config.yaml
activation: "swiglu"
lr_head: 0.00594
seq_len: 1024
Each number is 500 + 40 x the weight over its row's rms, rounded and kept within 0 to 999. Layers, rows and columns count from 0. Numbers have three digits each. The size before them is the row's rms in percent of the matrix's.

# gate: layer 3 MLP gate, 1024x448, rms 0.0496, rows 354-420, columns 128-191
# up: layer 3 MLP up, 1024x448, rms 0.0496, rows 354-420, columns 128-191
# down: layer 3 MLP down (transposed), 1024x448, rms 0.049, rows 354-419, columns 128-191
gate354 118:455504515530537528519508539477511514528525493500523507443537556465483548524517564472493490450503479526448542529547466453476494534470487565469521476424496531523519459456514522518510490453570440
up354 113:465536526424532543493504536434457566470498504519516459507464479476416559459523487466528541461472499446466520519461450549493544523453495450503563542505536518502467554581464498492450448498464496
down354 114:514483509550485436535471539458480471477561487532548533453598495385534533568548555505502477549559460482526522507499483458468516510550417483467428446513462546513557481472540534505512468492463398
gate355 070:562451473467545531531489463532508529487520464598550512487477535463484489497547519511522471501531531426431535416481478551474516506470525483396498501471538529509513522515517508450472515473491488
up355 074:523521521499565491457521509546490552514575440470510483498472465489583434573492474533477463441585455486515441520535491483482497538530466518517437498531496456583479429476459546441430507495483553
down355 073:505534511504438502539504475415535569481464542462484480550511464529539502560479496503492481491490527506445538546440468426490496503503443478514571479549445530416547521537447504479536510517477513
gate356 049:497544482517543439383478534439503450489550428554498561500455486581513559469439465567532445475491558514525500513534525489488516522496457508535472472498481487462521460548462415444429467501466514
up356 048:503494546508540482504513440482510553499553516428535495442514488558543508464514482383424526528506475509476451492495445519578429537521483490491520515546506539480418478527550471580517451538547552
down356 048:484471493576516557505525537477481489499475411526493496440536451492491543532468448560496464517499506499475476511433451530487517503489532472542493540558486422449578466513478532498401501500485456
gate357 117:530459508503491457544540494493511535462537538504583492480514464559431500476548476481482521513475524536472482507499472535566510464526527524504485495491526483515462470488525460525483477458469553
up357 117:527475502516486487498557487548505485475530427528582544496501532566548458552460503471526554543512527512569454530451524460525554534519436481559447437456441483523491436442451507453520427488502498
down357 114:445505472466531516545462544468447508507479494463469429497536531436559503523464502514524441545540467491510524526512537492432483553539475505440502478541489515471517525534582483520525557498513475
gate358 116:476473513533460568492499501485514499565463513463483531499476533408436533454425507508430439474457477450564519520503487476423532502530485507499570480543544501528481467497516475512489578554544485
up358 113:517463514499461507526480512500462519493511470501470502454511499517480579463454529517399459492461475511582510588529517493477463456564502474490492501506565494504511548556501514498486564547580493
down358 112:536558496525521460473478502504532469467518534483520504518450511500514477605555482482545589507527510499470510462476476498511520531414459501490524494483453484509512502464521471484501462467468433
gate359 036:562466550472459465523487542490501445512512536508470560466442461516497535517539470499479478467506496593477489492589486500484499533442469525492543476465475466470430464489501474469406521482543490
up359 036:543479551485517477506480467534508477445464499453506571428468482490473593502560529441506545452466511506478447503543478499431472528486488559453514512495498555523504536559506543507419540487482491
down359 034:530483418575521501499501486613453476511532491524429505481546534562480488572505450482533495445508521410546522543503508469484483511469461550492496498534458491534496517559499470510479525491433540
gate360 056:495491511475488506497503554506529479499504510482462498477520512530444446462499516498529465473522535490529542415508537468563498567524491519541467582448526500473449467484440512524481474510396526
up360 059:499491531493470475507478469506469484480456440507497581494419541501539517443506542530449518513573494478518522456567532472470565529583488563471521415472531442538521519521496487513572469494538521
down360 057:453547567568463488518485478496473466480510437568506574514470495533497561410520539524474466452617432558552525527520521505489456490557487516538526447426500509542490493541514521468461502586537541
gate361 123:447451543487524512519512510532519549443446494497497523428487477499529480475451494526555460489548510502460485461560467472522525496484529535507565509447535453456567447522517460550490455556555495
up361 133:480499481513548514456466539503509479480596509487462512514476531515562462538503490473535424508553476600480495517496530516457514564461549478508495543521575534433434509485517508453492534583486540
down361 133:423481548505550509486508540450484521467586500550503536481489500475555434450501508546513460490521475566415489448515482507514434547477548524516529552480561545537500528475557511492505572578526599
gate362 108:557497526510533535469431623457520511475379402484546465405541533473462448490459551528530516437502469508483560492541471557482492491493454440471443465415481416465497558463532446555514492504461453
up362 102:497469524501533596452454503538455523450548460529532478517542390527473556523487456482565446503597508491558452500581463483473534521462498487541515555452526506450464546490451515491518472531447449
down362 106:503472480556520503494442578478569523472414424486531480447580530490523502519477550489503549520558465487478522481522458543453487520500474393523430514431453461445510552501547506558478522490478472
gate363 093:545448508436553511480493554533520474488407516490552472557513447542492496467468475469496478525471614504530519461447507436554511497493552494507524471524414524501522460467475504443432524469460530
up363 087:496526512440541470465481461451527553457470579607533493479497510494423571442482515496481549554509491493466577497485494424428482430611529470521545519513477447533520486487477452567458504519457446
down363 092:519479484409518475528478522503544518469449539563517499528466446511463557446490440495509577506549539510513562504526463461454467411554529506531545517523467472502517542463458419542432561430414504
gate364 116:498447542474467572473503546512506570487492480610532491523494563445403483381510425529465532458479535528526521532543536445513507446439490510513555578414503496450524497443497507517454460464475447
up364 115:489575448522464474493497447496456480534530501483533471550563489531535515489428522486511491494614489498483601467534524527527513504481490475484524450538485594506494543513551429480460468475479499
down364 116:551549533490479509460546467498494557485559460563494512552561495496451501462456520501514496443559472507546578516507550491489518484413462523525538505449510560488530544446520480526529468489434430
gate365 093:454473493468518453480483440547508460466496459484484496476550488494559480478487511585470525437463522495497545496474506632477549528509445414504472395524469499573550555502532513492542577495532534
up365 087:537569451564505457497490541490492470479539448534495473463466509426481448542567515536480470532539524548527507511531497443486420454575499526478510509474500526508540467474491496448482462471499468
down365 090:611489542479499495547511507496494520518480512597572439515546518532488520537454497531570468548534521498486557529560488427474485566452517526465486457486544570510466504461474501537500474490497532
gate366 108:544469576532417482502515484513541436476498491542521413542477410495474439534516453477551539551483478547473431483536504508499503412539423443472522521473515515503434465520466489518523509462507553
up366 105:527472552510474487546366527503506563482494596470455475495533442464461474531483505503523545573513481576486470472469499594529511492462456436454528549478524558530532431482509501528489574535467504
down366 105:514567556483483479482412596413471538535547471475549510471551485502456484557479435477446492488562523487492476571598493520514548525439484547488487530439522438475441481500397532487548504564499539
gate367 111:483518450478496463552523512568486492492486465504485490542449540538539491537496515527527509438416524489556496473435502499469459464510532463445429439491449529512559443475450506468476480449539549
up367 114:428422500515464508498501497503507555466574530488495588539495475519450475581481500501557431582465535510446525527412461469491483482469486522520527551503598458560516488501502595452499498513480531
down367 114:549566521501538493541467468506500474537470502475535476475561526517556490440543539541489571453488471517547456449613530523501467544535539485514492450553449538383469541510485419591480509506559509
gate368 073:489537458530397483518486547524520538470510521506508479455522370511449540483597495440530488514540516527500443507525516551471552446525475462489517570502495527486521439484540533416401527550523479
up368 073:539487527531528479543485458509501474483511585490553541477559504488490425506521521403485502477509572494497533420459463525515534607520539544479544540512411629528560487510509559496441464541523514
down368 074:485478491521459519502506471538522473535474514487530389428448482542564500498553538483520536440478557483510503580461538499484465511500467436505494442431493550509474463554463462507406513463535523
gate369 115:510503631434523493492527560510509502559531466496562471398505473512399482473502518480475495473518500496481551480491476481464550445489517515497430615553509472537564488523546540475449452437522539
up369 115:526410591490470513496511516563507510489468508509561571444522502532545551474463523528554456451499511407508547492490532424494536570494490498468551514491517512446466447550489513572534494558494498
down369 116:523501571438493498478521542483502505515559461491544448418523460504408471493540515492514486489510499508478559524486437484490565438508464509534433622570502512529539482544539571444474447452498530
gate370 125:527493529498410535508462475470486607396474514597507504515499553555407482532413365544431483529553527526530503525508496466435455483498496463510456549454468489459524429467530535487490464515470497
up370 120:564558543515477529432538466480568382477448435566527513532463537500514461539485468468527527523491494585501542491530500501468476469552446539476476409452514463480511505451479477450528513529539523
down370 124:512594484487448521461488517497458412514535502575517521492475570508536489517437508527448550592463470557535558509564534482568500459596451424492425472474472430491525561463486487462504457556542486
gate371 125:437548472511509496512517438462441523550508454433576524423488491495469400453493480519474509462410520522510533518550522548477451540549508533522542481485470461513482471481483528543440545534502463
up371 116:537493448521486475540486581471523512485524564563419524496478512511509569555531544491510475547549492457484522558539431449522531433443520501496555530616576542493450564548529437434510489453483537
down371 112:439471537446504517431524466554554452494508472516451458506474524485544552485494427467469522500476492514471451477440555535457528512520479521484434530427460500502521458531467501490518508505478504
gate372 105:502543480507478495432555517449484442549505477453452481484459537446549519496529525512470474432534468488495511462510515562399433526508515491490497482577437405486545502531550489429472425520507454
up372 106:445455459487500571509529570510473492491532466488498483482429557524529475509504517512479563419489475504576537517457524492466546494425390521519497455499537468452493450484398510492462537489495548
down372 102:545520583535520469532432462563473502514496506515550508530591427492493503513426433580544497549486515480451470447505465515485474521561604542572507598496523532518549535512579520516485440507497447
gate373 123:545492527422489537441457520513505497500504538526513402466591547483454468457471530503512494509500530585503514497498527418540526503427519482483560586472480502508496485464431443558441409518545428
up373 125:551496517526419461531506543508492573464564542488457506479490544538491460517496437462417451484583511471491533540481483417559592528477531565535448451509493499484506512599489509457519471515574423
down373 124:519482521509502498546531504518520644468573494463424528516503501496491516517478513510483436481541522442492489471512438457502552502535551529539446494505514510483507499544472499521478499519518475
gate374 119:492425516519571540457474487565567484591423488468480450494453437466477465461476464554498465556442504514482532551467441488497470476464541456469517497489462520430561527501572436509437456536487488
up374 121:496482527442466477526472512494484564463474513533514469451579485498450463511469465560563494498555496528524505440466558447490590500511534493480485565544429469478503481484461507510455480522508507
down374 120:459398511471519530499475491543529520526448479446493484495429413506488442455487455512544491536458489550467543601454405506526486524479547454447517502472429519407577506520534449508470452508482455
gate375 084:534422544511481550534454461514437513499531586487439518524584509478556497534487514525476501500468520497453559500432472515549542573466567474484466548513553531482477512533462524521553516575521473
up375 082:511666531489501502442415535519546444474566485471465498491528539472524549484493515459464454471524454510492488539505538510515492490461545507460495529510515398500540416473511493482467444578530530
down375 082:591474592488500520575581468466456490533565415476580471552558521526520501533446557436570536491454500434488542554456567566474578524619551439531472481492535483528473511539513498524489395576485535
gate376 125:519474493433487442455445496525490525491476512466548484460514499423442485466505491516530468489554541488513512469506506418503553524395496537469522568424463532543534445488484454535492524563492481
up376 134:575529523484491490493465524493584549456525465484504512474565578406458467482494483525488469473542493473525504464523538435473550581438552530465538553465449575466521483556455561487534466430507492
down376 130:563510498470504540546465522494546471433524431451433568535589551500546514481499476461431507496471519463531520508541511437507522484540516502482516471510452522457508496492523591451478448399533509
gate377 080:528486550496500462435569511507588476502471456484494524480506442582550458540489508415521544445458483518514446536490512427554508555487483520472460432444567443521539499472477540478514462492520514
up377 075:502447523520491486476497540524520521502555459512568409558553414476545534492474467542564518554451526527538422434501592480471491483514515489542474480480488404500521491543551540537546583524502440
down377 077:470492508450503493493497500498540499511476409487492508439567451515506495466513482473497535470477522436458514512486501409625522542486472539437528523465526566512461511451428412534511473557418509
gate378 076:435447485557530535563482502492473495490527505504427428451548454550537456467515472506533529397560480508516475549466536522405503495600524478429458510518489451530512423453506526513479593501519546
up378 069:477533567447488483547476458502454556485472541458500515472497479491459540542473471555560521477503551461500517499457477503608567560485555467517490488480474518502558527456429488569508480543505455
down378 071:503526528500559524474454457453471467445492452462419525468498433509517508491488485447483467468482460512509522513447465477452463460527513462468456474483493550488462449443520468482542492457579550
gate379 045:573509494519498531485531441452526515541453505512455510493493494556428533504496464424495521513490517534427480478533527491520509466554545522468482506398435506538440485496532541488442520553517483
up379 045:509515554530474514559493457500609521464480491541472527494484506520497517492541557482491475531518483482515554472477503522508559543499542546506496461537484379494470418421432496535491469498540503
down379 043:516492400503494512608515463573515509459544508463542454564455498559509494546458445545438520484473566438514510480465527499458502567420468455398502465431483536499500470509496512495498477527546451
gate380 094:546556541490520493483476523493502491486515493521485626568517506469529492505431497491550516401534551498503508496572498461520502620387488493521509503468551508507456473437440439493481504513374455
up380 088:535458439483496477532466486465492557483477502563544474497465508478541522457444507527526448531428572453506519518456439416551556507424440464496488440478509569494496448509491492502483507501495409
down380 091:559460463452510455520419500543558515447479465510522484500471462608502509471503473467500411550514504495457488495419462492507442516527448484457506431514564511440509423457544535514523533505417398
gate381 098:547495477558530454522560472541532438478530540432486556536443502532555483473553424540500545476473506513535501478458509561463452546512473440503469527497501486555465470509517570469523542496470556
up381 108:491487583518474538501488515471461528469517452531559496523509451526444504549506553526534539531496498544338464516514471528596433501475509520493446580454525478497486507468493433551532494466447470
down381 105:493565437478546479512538515487569474523472528499428529472445550459545518483449463513472484496490502439609551534507511453433519476508442500529569405527520519517528494518477584433535476493563570
gate382 079:497554503556485479507476476487527584577457512541529451572491536450484472473486526458455510509533519530494506503447507481491407499511484472513530500571475539510451421472480467530516507510473469
up382 076:481488467560557444535472510530516447513450511448508467456497477381491525551584463405483431571460543528520474489482475462544471448508504503491553513546492549504527486546473451486497568504512474
down382 075:449482481529536576502526470530439495514549499514592566530487544608458504496483409573470533483477546475480445510485497562506553587508435516486502543482512519500505512433496474493484485525529524
gate383 041:487410553537529482517449535481513537523472559477436448474515562498506532496475548636503510511504529451515426506498489503454513511562487456545531499475482576476498524471461488517482423444503509
up383 041:519514514468399506488472517560554468545505519552497480566484510565524462489414472516488498509477535486481544497466439561555512515482513457505510525502460503501548459527518546528453523491461538
down383 037:495492569489520475465486509469502508556449527424519545475392521540509473514545506453551531431533606529475521524465425535478526543417494549534505482554527569404437455468505499495493489505469559
gate384 106:485492495464532474455476511450479545512513451580497511457561523498546569485436452523478523534496547490534494533496481538446545518422513425462506461491486522431591453483553534546420527504547405
up384 121:512424432503513510499524530530457488529498492474527508538584463469439524469498549514495521597404465462490522491502526442524517472498477489531480481538433476430511467518586503512477510482492499
down384 124:526411460511523498524493507528467468499515509477480491536600424476448514501509557454512520599439472424505500506514536494496513478527489496561482500575448476417510453492568485504482508497521492
gate385 044:478464442481489536462532554491473469504489547493469537531468520519516471420492483414397524480549501476500526509449533540459465532517433491487455500440428513560512595499448513494575543492474433
up385 043:550535502495499522527495469504439525520515528508419442406511558518559441545381505523471549510485463513534483505492526501534470526508540555501481435540468504510559510551497544513448513464517489
down385 040:550503506501551516519455414567555509519462454466493524444569519576488563513519572434522461519458473455484524544522468500528497487518507569524417484559483587507553497512482541490490525486505483
gate386 080:516443465443442539483549528488560464447554453477544499559502480488469511459408415443543470637479456558557474529484572509503491482428444550505540546451507441451560503541450515474432473463456471
up386 077:551506483498547491472518497559531470478522469437513475437452541453472414575496518423472489544473501527469562538559499509509434444574506520522465465453467596555476458518498435497428490511552505
down386 078:548498480471579458511441480523498583508500509535476520473487572491539537553516525477513466441518586518506543592497489528530500459493527463482508459535529591488461393535464501510522566447530553
gate387 069:518485489509496525477505535516577481481526522456496485515462475488505431530516508522584469508541518543469520469502525545473519492523499532468481476504468500513460460515487474482385505475491488
up387 065:478509524548511520587499474513462458485488550534489503535523515494498510526576549510421453493478467477458511514432450583540542485487493486442483435579480551536533550517536503522490515535621511
down387 066:483525520519511461493525464474469480454460402494547400470472471473522528478483511518426545534465454467506570540535429476529498506509525531462517525469512538614516479519557480477501486543471506
gate388 036:526515479448559533387453536480545475493487549560537426472508520454512496533464494530467502505491537480527532514524466532515525490574521471529529567491484497509476456485504545483481480509425461
up388 037:479468520501520531484489506482598498529500487463494555532498500491537491464511563477539537495522472526501477535541548492531507522514473527535485529509457463543506445469472477472404535557526501
down388 033:479486528487474482503531473525558512574500518570497470532552503521498493467533454484466431461464427494505513573498559570457483535449436478502485534502434448500446491615556514592503534466482591
gate389 095:488493535471499560511493618561546559451453449462514469510520537566460449500487511525504500466444502510501504495408541523516510587443537506465491493513531458458490448480514494580601412542541502
up389 096:513486494498588497508570433492494530551503455482456510556542483555549478555550503481492483492442507515536502434482487539489593486489474578535448503459512533508611542514473550466465487529530506
down389 097:490501491475581470532592465492481507519431549468485538511491502462537493598554492443449547421478494546492452440495489477434516505464456523425528465539463512467578556497371472426447467547427531
gate390 112:475553479464467495507477485510518549492431477587555516537518524530447532456513513524557477452517551530505479503503559477441515484493535507443533548502519454471540407474452475520450433486495445
up390 121:455528532482496470523545494457474468497649576517506541518556557534529471452496464514499530487519502516520465463591490529476483494565522494501511512475502463525478519525430567453538498402463433
down390 123:470495512425522491516491526508451457509651599491497527531583530528534504486472437459517507533510506511501499502597449523493481504542456486518514522502450459516440532511492580428487519421504361
gate391 040:496486483533527472459494481479453453519535497477501496556479539440520467453464484459430465465466523506443475443436457529545563496478496509511510502501424493508598438568535494504487490528561525
up391 037:528469506542498589465461477510526572482541462549495528480524535438516477488471515569482472464488500475504453549591497560526518536586463377519470542497534489472496529466486508537514585478506461
down391 037:529434579420527386508470472537457413410482545540539469556473490498464508540560539549521513511490540555523466580469526491495515570499496503536481601515504494496511468495506509479598482496468499
gate392 063:491447494519469532437434554434494518491479516463533544492576484480471470515470505476487422506495467530550485536500516494525561496488490413478511506507484467453472471529492468567440451539527472
up392 067:530478403495461446520514497574484529525476554537472503477488519384453451521530569502510545533535501552597461525502586461483532528550464494454499537443445476521465513581409491504493489469546491
down392 064:513552501482440514487528417604473544461516493481482445484501494448493397464486582509561471573495387506519515468426590454463513512580560506496421534487521416516459488572379513480554465482504524
gate393 125:492460565498526573492452515487491561490491505504490496453584502541443547442427466518505425540483461498453531553546451520530543538455614490487539501545543491484536502523500534667535499536537477
up393 124:528499492519504495546528411542439518479483494480479498500535516524556498520471471525523484575523524554552503523536489520515454488467433570483463475560526476623487480504475457546463494461457441
down393 125:565508472514524550453459432586485515530504470506493543433548515456531490447464535442457476530493478571559579510476514494496558466441475563529462456528593486515476390564399502585498539493458549
gate394 038:522527492497456523540493510515493495485509514513487507547473462573457451521479481602502497500545497481482510502510455491424464517533510506484456483524548505477488500494486467488485601477437448
up394 040:488544475476543524465505447546452517580489456515583440521443511501498494522520601396499495595560489531467528478455488547522458473489489469448540493544462641510402422506557509531463469494533561
down394 037:508491503483482482511529462504466523463514436519432525485534500464533522556554516501476479556589448525471525504437475463530451466438472522523478506563497524573473534463498447453522424568452506
gate395 104:574503526503521497503524470570502517468509441539545490523459478448508517550509513537501497446514475527470499452447515494449484475542508471508483462463510519550482508450453469498449553427517507
up395 109:485497538461471535506441501508482515486515459510533474491520502477545546571453546505532546566470484452481493461544492515474481439550522497516411562404479473528491475457484514508513517454453469
down395 106:493564475523481486535616505495495463491480505508473546569475472503475454464529502522438401472515511481477464576450464470513443580457465491473551403549536511454517518531533539519519475538526502
gate396 115:522516533516449454473518422461555485447487493519601416514471518502571495559535514448527538479497490529445542524519488477558521486433515522477498507523425482456489446548442506486500432509560446
up396 109:515505430525538483522548526478485449505498479530494475463513465469556509584539500504457479492487518556493530463493520517496467443542476533498509459462466531529487462486500428417464512499533515
down396 109:453400457499542514456453463533505502525401500515462465485509517440432513465501480567506467547521521516531469454483513503455538518520473509510521467486561469480562520463535503562497523475446523
gate397 117:455446502470449441579496559489458550471557460550492467579545542555535575504492476501531541464501528553419535424483553535518478560532554473491547559449461528510513491472411471536560509520496434
up397 123:479540498513525515552531441523512487551534498457454521528476486529546489501457509549433564477496490500525483487446487602478470545567487523522505516532519528529566517507519515434513476518550544
down397 122:489556506524584585439470444543553458524461506462460526424454454468439471482474533491472497556531478510562445572494452464471498444435480545546455456516479465482512453555526544492473526505559606
gate398 111:516431506476464429436463535435470410556479523467483448501591441481539568530450500501501445446493518471544544482537484545559467523457482452519520459475503577557400595528516469510489480549557387
up398 111:440550453431534526526526473559432546478491465583604503477485469537457524561474499477489534479462506507458552488533548562439531490493508522541393577432522490467467509468501514434477539431488519
down398 112:458471473518465487495535510483497504470510433531556446508507477489506540500425497515497515490459527489525593513521502511520497477431434457503501506401476519545373529510511532480464474502509421
gate399 052:497477483487421470496480576493532494579450564645495569468464459574529546502401538447546525486561516503506501472483499503482445480528564565470526500520549385450471429446514523452429550510527538
up399 048:499489513502515470517488512467450533490442521456517521504555477590551532523476486522489527522470484528485462555495444498544457509541471494515507485451469500567538429486503507541484489588509494
down399 049:461446549494550452491480445534476511519435539568451528506462501560558492475513566626492480529497524572583516475525460527598434516519477471569586484487498506561460503520521477451554472534506442
gate400 117:533502455436480573520442533519498424578451500511464445510475491453567547479490455506476459497516481452456564496506520507539460475426497447467483486511573513475458502524563465427482571481445461
up400 107:440481469545488427496515488522490554473498476519532461513470503446469526478511546481465439487448502492551545530541503532463502451475527547548491580493517492588489474501433503531542459491516507
down400 104:452443523539520461533499499525493508376558516535492561501480512473456431515461506507533481497535542454540490556478503484456542547568485532470444493487482473520492516519441531494553509581538475
gate401 131:471500593444511481518509476510475514504487491505498382519486515523475495447484532475493482468489510552478529465468526444494556529456587509478512524505516534445557527453420429476483417556546480
up401 136:452494535399437514505484499498530506493482565478505471484507470469472618540482498487497643564441533479463542507516500575472530485528511515517552399494504536535491496408503470527437402504433470
down401 145:493521530427464500499490514466542506549446556479480452511524482494490603477490501463454612535437539507469571451531492562506532497503526462520511386484479531526499487389542506500458431496450428
gate402 044:543487499484481495498450510521520517494522505552482515537500500500503471590478541657548526375483550482435519467479491507511475473504538495485449472495463489508525428442572540473466519472540525
up402 042:486541492489510488539516452520472565551509472542454579519484487470493576536585449412421489509514491458440556520542442518473531452465556503475506556537486465537485479522541478463440441481412512
down402 041:499545531448498530551533530600474565564430448546552538495487484520494502494545447548515447438504469509541450526482495486530491505478527533487567490455543515505524499530407492457556467494507573
gate403 105:490479548446485556499474536543517542486485491552527459492515494574452515433457463522567514546504482490488522455461585449448498523495564457397500511464546493484504454450497560534450510494475502
up403 115:460471515504543522529491490467520511499551521511510478520529507471494470488529522535559503516523531536551420481577524521534521505522477438494560494514531472478540437489515452473466463483616482
down403 114:413425517450547518514521482462542469527594515564522469537551489454538462509531512580528533544504527539550388502572495476525489573534512440479507460519544465486489443445521492524517459474642531
gate404 118:480468527477486513515504523561513514492456561505531450478537523532477453467473493509512532536488519478485574461490542528482525478501525468438551549526471527484514425507484534542497418528594487
up404 127:553432479508479535475510366509487459539484533512549508426519503496509554471537574537538524530440499503561437494571474486546498488558488540483486421491455466485555533402543434559544478489443453
down404 131:550432480470467532452555441507541462558457559516573522414541506514510552477521546517528506558434499516578466465568497526533512491548466508443441412558405509485556534440565442565540437495439418
gate405 110:561507556537488505503512517533529448573456495486502491503515473552514475577554589457469541452495567440482515503498461506477490486507485487468519452456516534492487574425453536468518474566528540
up405 109:536531482505518506559593465544465388506498573435413534563453492474537449548517588476471471413462518466520520481484485488535466544521487501556507442513512467507496567438531539425515488530556508
down405 112:440497417466495487474481519488508440437488537505484519539465524462517503440485446490503466483525434556508536491497549481514548469430470544540506543585494441499482441554537474475533482511503450
gate406 125:477480552458493473486444520529540533458494526551536416499518515489518471515463545474523456461551543452489570469472489516503545481406564489482535581423463515450539485467562450471474489549544446
up406 132:479497455464556431437543470563545498603433438529502484417562502443479423459496487465498517446513428520478527470537503595456457535465493442491537479542442444487495557468505453477510498488501446
down406 133:475526456475533476460517540476487486547444421522473496445479497464491421418516501537491506460568402551492528507586525497441435525494406474469507421512440492510507544487489488498485523486521433
gate407 102:456470497502461507487510439454542549513475431492512481512461562486474546528522489479494490487521569450502543498453546544443522428549533436487488541499452529503496483513519541558514515577551486
up407 096:544524526504561500531456503521492467440492505456482490551590515529517535502513454484480538463493460530454449475480495487507506532520537497503453489507540434582553472494565509454457511532503559
down407 097:498480531507496488534486448519501552507449408476522481566564516486403563505490499502428478438502507453556474488496515496494464443580589482432460541486497481549552489533502557501453473573483450
gate408 089:494457553467553494557427495542535491467464461429492494455464543530480538454559491526535531490480508447497547533515516419537475520525544599509480478462514513480576512473462431511488529475504454
up408 081:505505495473477513529500471503532444528502531547519546552560576552456483531491507484509461434492530395504567499390527520483488530478526529440474536463497546496479499547482557498514520529478507
down408 086:474522516484529497441458570471508470507504480500555504523540563549508478518521524570545489578446505495446550481502469555530480466531522571526433488543466506465511458529570457492459506445570488
gate409 136:476531522373537528466481507527487515476457564538524429506500481505519526409456553487474477473487575481507571466497511478532601537437555527446523555453487456423505420468470434544521500528514499
up409 144:551452507476528508495504597556534510476501393528518457450462464515476387470459488512427437507519510548490532465434465427430478480508525459522494497498473445543537549451508558475492538515479518
down409 159:513454491454531524511456568527507510507528388507511464452439454534519416525468483453478444515542478536473580498405459484461445560491530505524494507498485486548539551468527543470485500525493531
gate410 135:465542440460533526450509519477551495472437517550544485516491505541416436440570431472453494478522481518539521516500554480433511497415509550459461476475431415424576501510508547477431427538491557
up410 134:544577484432571513567525515454507475477523475531510490533546539521545494536474522512520538521472536547414473457480490522491456595505434501515462518548529582499517541489501541483526511517433499
down410 134:522521563486539517529458541504450522465479538547535530536478490525538502582534506485540559491515598519437488465503515537502457588498496529469486538569471515572523536396469469449525500507424407
gate411 071:543487505522549526520512558473553433568509449542474471613521438444505439513492563445533424538519593525572509550439471561513520444480588485478492493467533532514486466500479538416519496481560477
up411 068:525519473521428427514471464517474470455501494524489482465505479469472449580508452519482470535501483538538493464476543489522531544513473548543480435510467518526469532570445490513465576521498481
down411 069:513540518506498526488543412508459519466528444491548499500513530523546520404544465514559585444417506465471514519479492524424541559526508473463516557484522458474539443490542541507520508475478585
gate412 112:511483501438494521441476546543547530446466438497526499472497566520448439442485470522493425547464524581517515483475526528548518530457497522485515471490531482512539448469477458556413460463478490
up412 109:489498438518471521478405435459471471584549518434460520499500468498503597533496517524491514486476479525476498580497540498465559479507504439510490507452476463446446545415488438475490455526446473
down412 111:436502466517446559525470416429472524514573477455470494526495502447484522486531491530451519547451437532512463526469526487513572522512524456510491475432474448512480509451499497469512500534484511
gate413 036:548488531507574520520472459502524555469513543531461570523502561517517488475534499520508530482560466473502510496485512526451485495497535482478533503519504473472467537454577522510578456489463482
up413 033:463436486523478493502519556559491573522444497476603505456516480474466522445498542474518497463476478506425477525503428526456535555486508505496501511599515561466558492534489483475550576492501565
down413 032:562458494525548501500548566534571554517499476491522494476483498443575505537434460451582548485523480482485491535490458514487563440491549442577466470541527523491515534536512483480504574531492465
gate414 066:536509516413467512481474518453431559445490540548505407494451493494517513501513456436520443527484570492482566502484526508467514550517520554533516506479535491411495525462501482500591555492514508
up414 063:512536503492485543500450472486427463535415537524539510531525524534498476490422528475417514372479570507544453563458484517496512519454490568493524520478500518530502464454498509471468517565526513
down414 065:551554481447528532473488424428470546528523465499532440513532444522443499508532492470526517541453572439493463486436475483444517517510519544533472494385474573543469434520504508497485518456538495
gate415 119:460489512549445507429450469517513419562531398523534487497455493486509596438477528472472479568518507576493568480500513516446448500507456529485514455487531572457502505399540496556442526529538461
up415 122:545428552452521476497477528531464507473436525552494490537506472527475463484461534503603472462530504473490516479430564462515563478478552436460515525464445436497530491510473446469533492582453462
down415 120:450466479578476497486453495512494443554513445510500517486436536514590590444452517521506492560502457568500619494511514497504453466520497513477492501543489567460503510440526467595471519485502434
gate416 041:492489467473569531480508488529527511466497471509501486518484507546481493431527510568496530558462579479558482505475546451562420530485552424534471474489512437534558462436451518538543501505504474
up416 040:540507445508452530498549468531563477455525492509500552428445527506521530488489432438558520573487480512532468501475562497538470464601524523443528458553458443485492453468492505477452491517489541
down416 036:562544457511514496484523528468511491425503510483483468437447622455459612492498439512478541552512492493495479539499499507489475408438501483502479565499498546488552420545551506454508517461499476
gate417 049:524481481544525462506569490544451469530461478467466468499491519418468514412548532397489491599532439533442458541459520554506492500497515522491526465499527564484574544513507515468511469490518577
up417 045:545445543504512488554438487453436440501465557515467499474516522500525479522514496510542485505474527419540511450508521458459500487483473469485537527513524533525500480500413585471441489527479496
down417 044:575512492461457440506522571540529459578464504508467493466490548420482429409457544442506624539455483492499444528448489524457428516465478506488530506511497499433456494465511492550440513472470546
gate418 102:510434564437511557487495479454442510509492515549472538461496552507486568502533443483571545514492479511488554529490487433546485479493537559521552486503543481469522456472465494520510498534424493
up418 101:475550489513534491537468546470448471496436504483464480467457455441546441456510533493523402560488563549494450493511516588467506510529524521498462486542467536508529639475495388446448513477526479
down418 103:466543480451501499515446484426460472509443497494497460487480498454525456474507458593516479498507549515489459488572462584541555487597515498511509445520481491498523602492514434481461515485469543
gate419 123:436514564510495550480453507446479468479465426521476495520449477531442500541536496443440550516495542456514466527499397505538443506500454503458446525471554549515517397541545513482495532482509482
up419 116:442558529515503469512542491522481499530524568514521563523554558536566489536486484457483479489441495478551543509513517521476459503509503572555425510522452442546476464550500490463495415402496536
down419 119:506435449497503469529550479582533534546465524538510477500518565476580519462425499581492456495542513519511489484481583450427494503502495446481525424455476492417503565450487464455493513521463501
gate420 119:621505537497464482460442470533556557499424476567541449482537543519520463457467524506472463514516492491495554514474540537519474428528468430475498459475560568502512514455471433509498529464507440
up420 123:423450506484471509529559470494444414520510452521504490475539456539449524484484537529414507493479514512479521426539494493555517543496554551552503535496440536489554536510536516496489463527512476